Weights of a small transformer language model.
Size: 16 layers, width 96, 6 heads of 32, MLP 256 SwiGLU, vocabulary 4096, 3.15M parameters.
Training: a variant of Adam for these matrices, 5809 steps.
Each number is 128 + 24 x the weight over its row's rms, rounded and kept within 0 to 255. Layers, rows and columns count from 0. The size above them is the row's rms in percent of the matrix's.

# layer 2 attention output (transposed), 192x96, rms 0.0871, rows 150-159, columns 0-95
size [131 137 127 149 138 138 137 118 132 127]
[[135 103 137  78 140 106 170 128 109 135  76 124 143 102 134 117 133 104 128  99 119 103 136 118 126 109 180 151 135 114 146 118 140 155 152 116 141 132 100 128 129 113 108 136 149 106  99 112 154 139 117 206 108  94 118 104 156 121 129 140 157 139 103 133 146 107  67 146 128  95  96  84 116 121 131 104 131  96 165 124 113 137  90 150 114 126 183 140 113  78 125 128 123  97 146 138]
 [125  81 146 133 140 155 119 108 127 145 134 153 106 142 128 166 121 106  54  93 146 112 133 171 144 121 120 153  99 172 118 136 154 129 125  94 104 114 137 133 115 100 154 117  67 140 114 160 102 132 130 128 123 126 124  99  90 134 122 135  96 155 134 129 101 142 131 143 140  90 137 125 134 118 186 161 162 132 136 109 136 158  82  81 142  85 108 125 144 159 138 108 144 122 118 163]
 [134 142 124  99 111 143 156 136 145 132 105 118 121 127 125 116 125 147 160 157 115 112 136 160 127 142 165 166  66  98 112 109 151 139 153 100 159 150 112 104 143 153 136 125 189 140 151 136 137 138  91 116 131 103 109 158 118 157 157 147 120  87 124 136 120  81 128 111 188 104 107 164 124 110 104 117 143 112 142 126  87 143  64 157 125 178 157 136 113 131 159 132 122 101 135 120]
 [129 119 142 168 123 138 144 101 138 160  95 158 118 154 158 159 132 132 150 176  94 139 111 135 173 134 107 125 118 100 121 140 144 111 180 127 131 135 120 188 158 126 157 106 150 176 149  97 159 154  87 119 138 136 114  84 127 131 100  80 154 144 123 127 152 135 107 119 128 166 154 116 130 135 103  99 120 132  84 173 107 143 136 138  99 144 143 138 129 150 135  75 147 112 142 128]
 [166 119 148  88 106 112 157 127 121 150 130 123 167 151  70 116 115 153 118 126 132  99 107 111  90 110 136 126 124 106 153 107 138 111 149 164 117 147 112 116 138 128 106 128 106 119 113 166 168 118 146  90 172 130 121 123 154 112  95  78 160 129 128  98  97 157 184 115 144 117 166 131 140 179 118 109 132 165 115 169 137 151 130 133 168 112 158 129 112 152  98 105 117 123 139  92]
 [128 127 127 143 105 125  99 100 119 147 145 140 117 157 144 128  88 108 119 166 107  96  70  89 146 117 100 111 159 145 116 152 155 122 166 167 144  87 149 129 148  94 100 108 157 115 140 129 126 170 143 116 153 161 145  93 159 102 110 110 116 152 139 133 144 169 126 159 109 150 118 100 162 147 122 141 128 135 124 147  85 184 137 159  98  66 153 147 124 119 140 130 138 124 136 133]
 [165 126  88 147 113 139 156 117  98  75 152 104  99 129 137 130 118 142 132 194 121 151 128 122 138 123 145 120 139 143  98 123 157 105 125 159 132 169 118 134 116 167 126 164 139 116 129 111 146 110 164  99 144 116 115 140  96 138 112 100 104 145 135 127 160 133 167 128 130  85 154 160 106 109 158 138 106 136  99  99 142 150 162 113 126 199 121 146 129  91 121  82 136 160 124 164]
 [ 92 111 159 126 147 105 136 112 118  96 115  85 140  87 103  92  95 135  96  87 169 116  82 148 117  90 114 132  87 121 124 119 104 161 117 122 136 120 113  90 131 124 134 151 103 111 137 131 131 138  92 122 119 131 117 124 133 172 133 167 128 154 135 100 115  99 142  89 140  60 152 137 180 123 149 118 127 143 108 161 128 145 116 126 112  77 137 116 152 101 140 149 165 102 137 147]
 [137 105 137 123 143 136 119 115 136 114 127 113 117 131 149 138 132 125 159 133 136 145 134  97 194 110 163 108 146 105  88 139 139 164 117 137 173 142 113 144 103 142 128 170 108 111  99 100 152 115 106 152 136 156 124 181 137 117 121 137 164 131 140 139 121 127 129 160 149 106  89  65 106 117 132 106 157  94 152 143 115 125 100 108 154 104 161 139 102  80 150 173 141 102 140 187]
 [105 125 140 109  77  79 112 155 106 124 117 126 137 144  88 106 121 147 144 155  89 147  94 106 155 113 123 127 146 135  70 150 111 138 104 120 127 100 114 136 141 168 155 151  89 118 127 102 145  99 123 105 144 160 139 107 146  87  85 104  97 150 114  86 123 161 139  98 157 111 121 122 121 124 127 147 128 189 131  97 120  99 136 151 129 105 140  66 116 114 150 138 142 149 127 149]]
# layer 2 attention value, 192x96, rms 0.0843, rows 151-159, columns 0-95
size [141 130 148 139 140 138 121 129 122]
[[114 109 127 135 123 162 120 115 131 116 113 128 116 151 159 134 139 146 103 118 128 164 113 146 146  99 153 159  98 124 100 128 122 110 160  90 112 156  98 167 148 101 103 182 146 151 107 116  67 132 119 141 148 140 113 134 118 167 136 122  95 162 105 129 119 126  80 128 128 167 153 116 108  94 180 112 134  88 131 126 101 127 131  53 152 134 146 141 143 146 136 139 173 140  99 117]
 [141 162 154 144 109 110 114 153 124 128  79 120 109 124 153 107 159 143 100 114 115  89 136 144 133 163 152 100  75 155 111 108  82 126  97 116 114 141 170 100 106  98 143 126 112 123  87 141 141 121 123 151 136 118 135 138 134 142 105 156 151  74 165 119 133 122 171 117 183 141  89 124 160 107 140 131 113  87 118 120 169  90 151 113 142  92 134 135 119 125 150 143 117  87 146 149]
 [144 162 103 153  93 112 165 109 124 164  86 125 121 140 147 125 144 132 127 147 118 113 142 151 122 180 107 120  87 126 116 150  87 140 108 131 146 149 101  70 101 167 130 146  60 137 160 176 140 105 106 119 118 123  94  91 112 142 117 113 102 114 103 133 146 134 130 108 139 129 109 161 117 148 141 150 119 145  90 137 149 122 135 103 108 167 140 117 128  88 133  79 148 123 152  99]
 [158 143 144 140  73 149 136  85 119 101 155 139 140 145  84 146 121 115 141 139 127  83 103 129 139 150 144 173 138 147 134 152 128 117 123 164 161 125 136 161 138  95 135 128 101 131 123 165 160  97 149 145 122 121 135 106 124 120 116 143 146 126 126 130 136 187 132 117 119 105 144 115 131 132  70  86 141 112 142 165 139 136 188 126 111 145 202 143 151 151 111 129 110 105 167 116]
 [ 96 120 135 128 109 122 187  95 110 118 131 112 150 142 159 119 102 127 135 120 165 127 109 111 116 173 102 117 133 109 108 188 126 131 113 175 172 136 133  77 131 160 136 159 136 143 117  98 130 119 130 130 124 120  78 115  77 138 129 118 111 153 157 156 133 167 123 153 118 128 124 174 124 123 131  99 128 152 120 102 130 163 123 138  93 163 138 144 124 130 137 135 130  88  97  62]
 [146 124 103 129 121 132 143 179 131 121 161 158 148 123 105 145 122 151  93 157  94 116 163 107 113 126 124 137  92 112 141 129 144 121 113 152 156 163 158 145 129  84 101 149 144 114 113 151 115 135 164 105 133 126 139 126 143 135 126 122 124 160  96 148 102  96 126 117 137  96 102 169 160 108 105 148 138 107 143 133 147  86  93 149 105 178 116 155  34 113 131 149 129 126  99 151]
 [114 101 162 168 114 155 135 110 124 139 120 150 131 137 156  95 121 132 111 108 155 147 160 129 131  98 125  93 130 130 137 129 118 128 130 125  74 145 145 175 179 104 166 147 143 131  80 153 116 141 156 132 138 131 128 113 156 144 104 136 153  95 149 112 174 149 101 129  80 141 146 123 180  95  88 135 120  97 114 161 125 101 128  96 158 132 104  97 153 131 141 142 169 119 138  82]
 [111  85 145  97 124 106 134 139 101 133 156 127 144 133  63 133 105 145 153 136 156 138  87 150 152 143 107 116 126 118 111 112  98 158 150 166  58 160 135 106 133  96 128  95 143 129  85 117 152 156  90 108 122 127 104 138  86  78 108 132 122 105  99 155 132 106 159 115 126 159 110 109 152 126 169 173 170  99 103 118 115 139 150 126 149 126 103 121 114 123 135 123 111 125 116 134]
 [141  78 125 113  77  88 143  95 125 153 161 149 119 123 123 175 125  87 125 138 129 145 119 113 131 144 141  89 127 136  66 147  81 147 130 155 115 138 201 160 133 137 105 111 124 121 136 107 123 155 151 111 104 128 150 139 112  83 130 139 166 141 155 138 140 180 103 133 123 128 142 118 106 146 121 162 135 131 134 160 117  93 120 116 139 189 142 129 109 143 158 123 136 141 133 151]]
# layer 2 attention query, 192x96, rms 0.113, rows 160-166, columns 0-95
size [ 81 120 122  85 104 111 117]
[[115 101  94 118  87 163  85 122 123  79 119 117 163 133 137  92 120 148 127 103 113 131 145 150 163 133 122 187 127 151 110 179 184 132 117 108  96 103 113 134 164 143 134 154 131 142 102 110 129 125 125 131 151 127 125 152 146 164 129 119 112 120 151 128 125  99 145 125 149 149  92 122 133 135 101 129 159  74 115 134 158 146  66 105 131 106 152 138 172 108 137 169 130 120 134 100]
 [111 118 171 132  94 100 150 141 154 144 159 162 128 118 141 156 143 129  96 140 151 127 156 118 123 128 122  99  87 129 104 109 135 179 145 126 184 140  90 142 103 133 154 122 145 153 145 174 193 122 125 133 126 111 136 147 164 120 122 148 123 142 118 147 114 130 118  96 131 112 127 132 104 162  84 154 133 115 132  66  99 109 167  84 126  92 148  77 134 133 133 132 120 147 137 112]
 [131 150 112 142 160 133  95  90  98 127 122  67 126 112 109  95 120 137 132 115 104 143  97 139 127 142 118 108 172 106 142 164 130  77 139 128  85 104 158 109 149 134 129 112 116 111 116 124  99 131 172 124 124 152 110  83 118 117 125  71 164  99 148 103 131 112 123 178 111 152 150 100 128 117 166 125 113 137 100 133 145 134  71 185 136 136 126 167 130 143 137 117 123 104 142 113]
 [148 134 100 142 109 141 117 113 155  88 109  99 167 126 128 105 155 128 109 119 134 127 132 128 135  98 108 157 120 165  91 135 161 149 141  86 110 136 111 138  99 132 182 103 123 159 122 165 124 109 148 144 134 119  98 162 148 156 171 120 109 145 139 142 157 104 161  96 140 148  88 117  93 163 105 101 154  84 120 151 116 115 134  92 148  62 106 121 147 114 143 145 160 105 102 118]
 [138 141 111 121 138 164 118 113 115 127 118  78 105 108  97 112 114 115 132 114 116 151 106 136 127 145 125 140 120 139 142 160 141  77 138 129 104 103 172 113 148 120 164 128  91 120 109 109 119 111 175 130 149 143  86  85 120 114 165 101 126  95 139 120 145  93 163 176 140 155 134  76 124 115 168 101 116 135  91 150 142 144 123 168 159 144 117 166 155 130 129 121 103  81 161  96]
 [146 119 127 120 120 136 135 155 156 106 133 173 152 140 123 133 148 122 145 134 151 121 152 153 142  97 131 151  82 151 142  92 141 146 131  82 170 169 117 144 115  88 141 148 147 142 129 128 150  95 110 122 106 106 123 165 121 158 168 181  93 142 113 135 115 108 169  99 162 124 120 139 142 174  95 100 164  94 139 131 135 116 172  86 156  95 118 106 143 116 127 129 161 127 102 161]
 [127 137 119 136 151 152 128 112  88 155 137  88 109 108 123 107 102 124 118  94 127 152 103  90 121 150 140 120 173 126 137 177 117  82 125 143  81 106 150 112 152 149 138 127 101 115 132 124 113 143 156 128 137 177 118  92 125  99 100  62 161  96 148 127 144 116 103 172  96 131 125 126 128  89 155 117 103 160 106 140 150 144  92 168  90 133 153 163 128 155 135 116 120 121 147 114]]
# layer 2 attention key, 192x96, rms 0.115, rows 160-166, columns 0-95
size [100 108 110  96  75 124  84]
[[111 121 111 125 141 118 169 121 106 137 152 116 100  96 144 127  96 150 122 127 128  99 175 105 102 143 166 145 120  83 151 127 159 112  97 136 119 142 103 109 196 107 120 147 111  74 119 129 100 135 166  94  50 129 132  89 104 120 141  78 105 111 117  97 128 132 112 163 134 110 150 135 144 123 117 127 142 160 122 112 118 118 144 141 119 180 144 159 102 107 113 125 126 127 118 130]
 [118 146 133 120 125 167 121 151 139 110 129 125 142 168 112 155 118 147  98 159  99 162 107 164 172 113 106  94 163 107 137 141 138 105 138 131 155 148 146 144 127 139 138 149 114 110 129 113 144 115  94 142 149 110 167 146 160 121  95 121 166 118 137 156 187 109 155  93  83 137  91 128 123 130 100 138 103  98 173 118  81 116 166 181 125 154 115 124 143 131 120 133 111 167 159 148]
 [157 124 128 125 120 113 147 132  93 170 122 119  74 108 155 113 129 160 131  99 142 113 143 142  84 152 155 155 119 134 143 127 143 137 122 109 123  87 143 126 152 129 130 120 141 117  92 120 101 144 134 119  82 145  90 102  94 128 164 109  73 119  84 130  81 145 110 138 159  79 163 152 154 113 151 116 139 150 112 141 174 110 135 114 135 144 139 167  96  95 131 129 161  86 105 135]
 [113 125 159 148 124 179 129 137 150 146 157 148  90 151 166 111 119 183 108 117 121 165 107 126 138 118 105  87 165  77 116 158 141  87 164 107 153 152 173 151 130 132 126 156  93 108 129 108 128 153  94 141 130 133 126 120 134 139  89  65 138 142 133 121 141 163 136 117  72  92 129 129 116 121  83 137 118 136 140 126 105 130 167 160 119 155 145 128 146 130 127 130 137 154 134 121]
 [151  94  97 168 125 122 100 179  96 167 105 127  57 119 191 114  83 180 130 110 146 127 109 179 106 112 141 110 124 129 118 134 141 125 123 122 186 126 147 136 150 115 100 117 138 131 119 149 117 153  88 130 109 159 117  97 129 136 132  89  95 125  82 127 116 136 154 112 135  72 158 134 125 128 122 130 123 140  99 130 118 124 127 119 137 138 126 164 110 106 148 126 118 111 132 144]
 [ 93 149 135 130 155 136 140 128 156  92 138 162 173 146 123 137 139 122 124 164 123 135 107 102 173  87 107  95 130 128  99 133 136 108 149 169 139 161 144 126 104 141 120 109 124 140 169 143 155 151 115 140 137 101 159 164 182 122 118 153 176 137 164 121 157 130 143 144 126 190  90 117 110 144 103 130 125 107 142 107 101 163 131 101 132 130 137  92 162 149 131 102  97 156 145  94]
 [148 110 120 145 111 104 121 151  77 159  97 107  95 105 158  90  91 162 118 107 151 142 152 155  89 148 154 153 115 109 158 121 151 109 109 109 136  98 149 127 147 116 128 111 164 121  98 121 106 130 112 127  80 140 101  82  91 155 138 124  73 132  94 132 129 128 127 119 150 103 157 152 147 108 158 124 104 166 107 131 169  96 137 142 108 132 113 167 106  88 150 133 120 103 116 145]]